From a checkpoint of a small transformer trained on Wikipedia: 15 layers, vocabulary 8192.
Each number is 200 + 40 x the weight over its row's rms, rounded and kept within 0 to 999. Layers, rows and columns count from 0. The size before them is the row's rms in percent of the matrix's.

# layer 7 MLP down (transposed), 448x128, rms 0.121, rows 300-333, columns 64-95
101,211,197,202,210,211,112,197,202,239,190,188,235,250,244,262,166,204,181,196,132,228,229,265,179,182,207,201,178,196,207,184,81
098,151,144,255,256,173,165,262,291,188,271,245,181,221,165,167,270,191,157,237,169,213,194,190,237,173,139,197,210,137,223,308,147
093,290,152,165,181,225,187,235,146,198,243,196,231,173,163,159,209,230,212,163,122,165,206,168,225,174,161,251,183,207,228,210,225
101,207,206,238,202,186,223,200,191,183,118,232,235,281,173,289,167,179,180,171,265,249,169,210,192,197,235,201,179,167,217,222,197
105,198,163,184,225,206,181,204,155,258,186,190,213,218,245,164,246,187,236,192,132,245,189,214,238,207,170,187,219,246,113,235,207
100,241,211,148,211,169,260,272,183,132,139,210,207,202,220,211,118,223,222,82,189,163,190,244,213,215,187,245,194,155,203,105,80
093,120,175,271,167,220,187,160,225,131,212,177,219,138,222,188,190,273,260,160,221,189,189,117,228,224,184,237,191,241,220,133,191
104,232,161,187,253,225,200,177,220,177,293,234,313,218,110,208,172,194,178,181,179,274,171,160,233,156,239,154,225,204,139,180,154
096,225,209,219,206,132,240,189,155,188,252,234,289,126,176,193,204,248,178,225,140,211,173,238,209,226,178,171,246,255,193,284,182
093,235,188,226,203,267,130,110,182,189,214,204,254,228,204,302,224,199,192,245,196,166,218,181,294,249,144,162,90,220,280,220,170
098,239,178,188,210,101,270,228,188,166,217,170,226,204,199,140,192,192,178,159,229,266,191,203,158,133,189,181,161,208,184,218,126
090,158,228,226,212,218,221,191,241,126,214,195,149,288,205,277,252,219,249,130,214,206,249,60,170,177,188,256,208,238,197,196,234
107,160,202,187,195,189,154,194,203,213,138,166,185,189,202,239,175,234,205,201,184,128,195,187,176,204,182,200,240,253,162,211,282
101,186,236,277,203,200,170,173,204,211,123,197,152,243,208,189,198,212,160,191,251,193,198,243,182,223,172,233,206,250,167,269,251
100,209,223,216,178,224,276,175,236,156,212,187,177,210,157,181,158,178,123,229,225,234,219,145,170,266,241,192,186,213,201,216,225
095,247,220,156,168,143,217,243,213,220,281,244,195,265,175,271,181,206,237,296,236,185,178,182,202,208,199,202,196,198,231,170,238
097,285,179,246,178,243,213,217,240,245,192,199,162,190,224,181,161,193,161,114,266,152,225,258,177,117,214,222,205,235,214,218,204
113,318,119,194,214,160,207,202,236,211,246,96,234,260,247,231,204,153,164,116,153,223,206,182,227,136,262,232,142,203,194,189,188
096,187,133,221,216,164,178,260,216,179,192,208,186,202,260,217,150,201,283,184,141,158,163,253,254,150,200,149,181,190,201,182,253
091,200,158,217,212,212,234,264,216,188,181,191,213,260,240,244,220,226,170,249,175,197,110,242,168,187,239,234,225,185,214,204,248
090,212,227,200,193,159,181,139,167,180,238,200,199,213,190,193,187,213,242,160,203,151,201,238,149,189,228,162,210,197,183,145,183
109,237,159,167,116,254,139,212,212,219,241,223,156,177,241,202,181,269,161,223,118,231,273,220,247,170,233,90,200,215,164,204,200
118,226,193,164,169,164,242,258,180,222,226,216,196,297,211,147,198,144,133,190,153,212,207,211,143,111,129,220,200,223,185,197,218
094,200,133,219,203,202,176,120,203,145,208,229,223,201,226,159,246,180,244,204,205,221,217,198,187,243,216,208,181,175,160,204,166
110,236,195,267,217,243,219,249,155,99,233,201,218,213,223,201,252,202,244,218,208,189,254,169,145,227,228,240,173,185,286,200,157
103,76,186,188,224,214,217,271,258,239,254,220,242,241,190,169,152,238,212,151,202,192,136,201,233,210,142,180,216,153,141,199,160
102,185,209,238,209,200,169,187,165,202,222,243,219,161,256,135,250,212,160,218,223,195,235,221,196,191,204,77,125,183,236,210,231
105,222,199,200,225,163,260,228,137,104,243,187,172,204,230,184,171,204,228,250,167,181,238,192,202,187,165,157,180,176,188,165,211
100,258,195,256,178,154,208,186,158,179,200,230,172,221,168,152,164,176,172,213,211,214,203,244,186,248,166,177,236,173,206,216,138
101,222,170,112,189,196,201,247,271,208,177,235,163,218,244,189,204,181,271,167,209,220,254,186,245,206,271,227,236,222,206,78,166
097,181,209,156,164,236,112,203,167,236,184,230,284,238,139,214,134,200,215,115,191,270,193,175,153,215,169,197,305,176,129,146,148
098,221,230,134,282,211,212,214,148,220,171,206,186,201,200,197,187,201,249,179,207,233,204,279,199,140,228,154,212,243,161,193,232
108,195,139,232,180,171,194,172,230,257,157,282,195,188,218,174,203,201,182,254,196,151,155,209,133,94,176,217,174,257,231,169,175
113,233,208,252,229,202,211,155,188,209,181,247,249,191,147,190,201,236,175,207,178,175,200,182,116,207,137,212,224,224,170,216,183
# layer 7 MLP gate, 448x128, rms 0.137, rows 301-333, columns 64-95
099,160,287,275,221,154,178,234,222,249,237,196,204,269,179,240,186,194,85,123,169,225,224,176,244,203,225,128,162,185,218,254,196
091,237,219,270,251,250,111,185,152,182,235,153,170,224,189,166,193,201,259,177,194,200,249,181,232,244,140,245,137,236,205,219,122
104,232,217,177,221,175,168,191,229,215,175,213,189,178,165,206,118,234,201,181,224,166,186,143,249,243,201,202,234,227,235,175,260
104,247,166,278,158,170,191,157,107,206,199,246,255,219,228,267,125,245,212,172,232,220,224,143,193,169,260,164,244,179,195,93,190
100,207,221,240,256,260,107,171,266,197,246,188,195,188,225,258,196,254,141,182,175,195,221,198,163,197,258,201,242,189,244,198,200
085,135,140,259,218,230,209,182,281,274,186,242,291,190,190,190,238,234,197,132,222,172,237,172,223,120,129,194,184,175,199,209,197
101,184,182,141,269,249,140,168,171,176,176,190,209,210,187,299,219,240,242,199,163,202,240,260,184,210,112,157,121,208,237,183,155
101,206,205,163,194,235,194,150,198,201,234,215,189,226,131,234,194,198,187,157,204,192,232,123,207,216,213,154,207,141,195,207,243
091,224,241,212,199,191,152,209,228,225,187,195,232,156,167,216,179,185,155,170,139,244,215,237,184,163,191,240,228,266,228,200,189
097,134,200,204,197,258,203,174,219,240,161,243,249,238,202,245,112,193,239,182,250,220,159,210,229,156,157,288,221,290,208,114,203
092,270,174,163,162,143,177,226,193,304,256,162,229,154,163,169,166,183,217,224,219,210,199,247,230,210,188,150,206,128,185,106,149
105,190,215,235,170,213,223,237,158,182,176,254,201,202,212,235,212,232,213,159,112,266,188,150,227,134,205,251,195,276,210,79,258
093,196,177,250,271,260,156,174,250,184,164,209,128,208,234,230,217,206,200,185,217,293,138,178,157,181,210,232,184,216,189,175,194
097,225,152,204,178,187,243,204,274,179,284,220,206,194,208,165,238,172,234,152,234,234,146,218,200,247,177,136,176,205,243,207,122
097,160,179,173,262,150,177,223,252,135,186,256,231,246,146,277,139,271,221,173,150,230,224,181,175,208,154,214,216,215,209,217,268
106,179,163,211,230,165,159,132,247,245,186,239,251,198,186,232,220,221,254,203,194,205,205,197,179,246,202,149,207,226,154,160,200
103,159,165,185,213,171,173,141,174,163,216,164,272,243,147,230,172,231,190,120,127,107,149,198,218,165,134,224,186,194,202,263,225
097,205,100,273,229,241,196,63,226,248,203,229,159,112,212,182,207,180,217,135,169,214,156,262,234,153,204,174,217,271,258,188,187
098,122,218,218,266,159,239,183,277,180,217,197,271,182,179,248,152,142,202,248,260,277,239,138,217,202,210,156,184,190,232,150,171
087,169,240,214,193,282,212,225,207,224,236,188,216,186,208,175,195,224,148,217,223,167,224,303,198,232,191,141,170,138,255,215,264
102,166,180,204,201,184,198,202,187,208,173,175,189,195,136,274,188,227,205,164,225,143,187,214,274,146,253,294,269,178,287,151,173
114,265,283,252,251,219,165,196,227,190,228,204,261,226,162,211,138,230,112,151,166,158,195,216,238,248,200,154,207,160,226,180,194
105,172,177,274,202,157,222,126,214,221,222,181,221,202,201,213,160,205,188,176,202,153,170,166,192,176,190,142,232,171,185,167,276
090,204,230,232,214,131,186,229,216,151,288,188,241,205,199,208,211,218,136,140,155,175,271,157,236,167,213,186,186,128,161,160,176
097,173,180,253,247,161,192,144,236,253,268,232,270,229,160,230,174,157,158,259,208,276,138,145,216,201,240,238,216,198,261,205,256
102,179,167,201,143,213,229,148,262,212,183,214,222,209,196,178,177,208,179,232,213,195,186,145,317,145,182,182,124,232,252,215,143
097,179,143,188,214,267,194,183,161,164,246,216,181,182,246,148,214,166,212,158,186,204,239,211,257,112,169,157,202,267,209,74,175
091,218,212,146,197,207,227,159,201,205,266,253,258,248,134,253,160,289,148,188,172,174,136,220,245,175,218,196,204,202,222,244,226
106,209,291,183,131,285,230,218,312,221,238,233,230,221,197,219,211,232,199,193,179,255,220,213,326,204,175,191,194,241,210,199,165
106,218,150,290,201,273,247,141,274,214,246,214,171,215,236,204,134,258,204,120,203,230,189,253,209,196,177,179,147,208,199,220,151
084,248,122,265,245,202,160,86,193,240,262,206,285,207,186,245,219,211,179,127,208,219,205,195,217,131,233,212,240,251,212,233,208
098,204,236,173,231,288,206,162,245,171,240,163,196,191,198,194,220,206,228,103,208,167,162,253,219,156,191,226,143,237,190,147,136
107,147,222,316,212,180,215,160,182,212,197,166,156,168,151,209,184,215,160,180,244,191,177,212,231,185,219,153,199,282,262,161,166
# layer 7 MLP up, 448x128, rms 0.142, rows 301-333, columns 64-95
091,204,185,226,215,263,231,153,242,240,234,215,156,157,248,233,188,184,225,228,217,209,197,215,220,222,123,235,257,134,241,196,179
088,182,148,124,208,175,265,272,166,163,211,203,211,254,200,171,237,239,189,218,227,264,197,196,167,138,163,102,226,219,199,188,168
102,191,284,218,194,168,181,230,210,206,142,243,157,206,77,208,172,228,160,189,263,167,206,106,208,169,220,239,257,292,208,186,254
103,247,134,163,196,102,203,196,99,194,210,188,232,145,113,158,257,254,225,190,200,234,198,185,219,186,215,182,226,276,177,122,203
098,178,273,206,195,108,233,205,229,167,187,153,228,238,203,215,174,141,238,208,206,225,240,121,257,145,161,292,179,216,163,174,136
086,206,183,184,277,226,152,233,198,178,163,162,210,204,190,229,182,198,203,281,198,323,202,256,190,198,237,163,173,162,220,217,147
094,196,194,177,195,268,149,223,130,223,210,179,201,247,235,265,210,272,182,223,257,205,237,243,226,201,190,219,183,267,191,218,171
093,197,136,179,241,131,180,226,219,222,232,192,195,256,264,208,252,229,238,187,247,300,201,215,206,178,170,89,145,228,197,216,209
089,159,181,165,174,151,245,180,254,186,209,223,211,245,176,199,132,205,149,206,190,147,174,159,174,165,173,257,150,219,176,231,211
094,233,152,212,111,223,232,183,120,230,197,257,211,166,155,239,213,208,215,196,211,201,175,138,221,230,232,212,211,231,204,226,160
087,213,124,169,189,131,145,210,180,226,193,232,242,262,226,203,203,172,208,228,247,261,274,291,170,186,189,130,192,109,186,183,191
104,158,141,235,224,182,192,137,322,160,243,157,250,201,190,208,197,165,147,171,265,167,134,240,188,170,175,212,235,221,231,195,187
094,214,214,238,172,188,271,168,225,250,217,231,186,161,222,232,220,143,195,198,188,202,166,231,197,199,204,275,215,226,177,195,241
102,254,155,172,158,171,165,177,187,159,173,174,212,146,165,159,151,199,187,128,221,191,197,189,265,206,253,192,254,169,199,179,283
093,175,188,251,208,156,146,225,172,234,187,229,192,174,210,188,185,191,200,200,139,192,152,183,187,167,196,203,133,297,208,196,206
093,198,181,159,226,175,204,157,268,216,149,256,168,173,236,290,130,184,264,203,186,184,245,175,179,204,171,213,167,130,191,203,216
114,196,178,278,186,197,164,113,177,254,164,163,156,195,278,226,184,183,222,242,187,242,296,198,178,172,211,128,117,244,169,141,166
089,204,96,208,237,207,137,225,201,208,178,224,155,157,249,205,286,146,258,178,223,275,201,211,200,195,178,208,200,158,110,210,195
087,131,241,196,260,176,230,174,248,260,184,238,178,242,197,232,190,159,199,198,284,224,200,185,220,187,240,126,220,161,195,252,144
085,158,146,233,180,227,191,244,184,187,230,182,154,288,203,171,258,245,178,143,235,226,232,196,157,199,219,163,171,156,259,192,199
107,219,166,220,138,160,249,233,195,142,194,234,192,205,189,195,191,222,131,184,217,217,239,205,214,66,232,240,246,228,204,115,159
118,201,251,251,230,173,260,227,187,229,275,162,155,164,167,149,165,200,185,271,151,220,200,218,193,229,151,196,123,203,210,175,199
102,272,240,149,99,223,160,309,245,99,200,199,257,171,184,205,222,179,155,211,181,113,172,167,212,173,179,203,175,230,213,206,206
127,163,225,209,211,229,222,236,138,214,231,153,219,206,248,181,212,158,237,225,241,183,293,194,183,218,229,191,168,141,185,233,121
102,231,238,251,188,206,219,215,172,178,197,219,225,246,203,160,249,196,238,251,161,117,181,179,192,156,178,182,171,164,188,153,151
112,224,209,177,206,159,195,214,250,184,197,259,250,202,265,158,210,192,209,286,223,168,198,207,245,217,174,108,134,176,200,233,212
109,257,197,236,140,163,160,192,203,218,180,121,224,284,166,256,178,238,229,206,162,183,206,123,180,214,184,275,171,170,224,260,214
127,141,203,284,262,197,151,193,241,225,225,161,193,210,229,218,178,184,236,141,170,224,226,231,211,196,191,150,193,193,196,149,194
098,183,178,182,224,165,164,227,204,190,249,147,228,199,117,178,174,169,222,194,116,114,261,165,224,279,238,164,249,157,232,175,215
098,169,138,185,179,140,168,202,249,228,177,162,249,151,164,201,190,214,221,233,206,244,249,136,190,180,140,171,228,175,245,147,146
099,112,230,134,245,225,179,218,139,230,211,142,241,190,224,218,188,170,160,238,179,250,153,241,169,157,244,240,166,228,132,265,293
106,218,149,162,151,222,212,177,224,251,186,180,220,171,177,150,258,108,146,206,262,156,232,210,190,175,197,118,166,272,228,163,159
110,186,187,224,162,200,188,183,218,174,186,201,263,179,139,150,180,251,230,146,180,190,159,200,198,243,220,150,166,288,221,200,211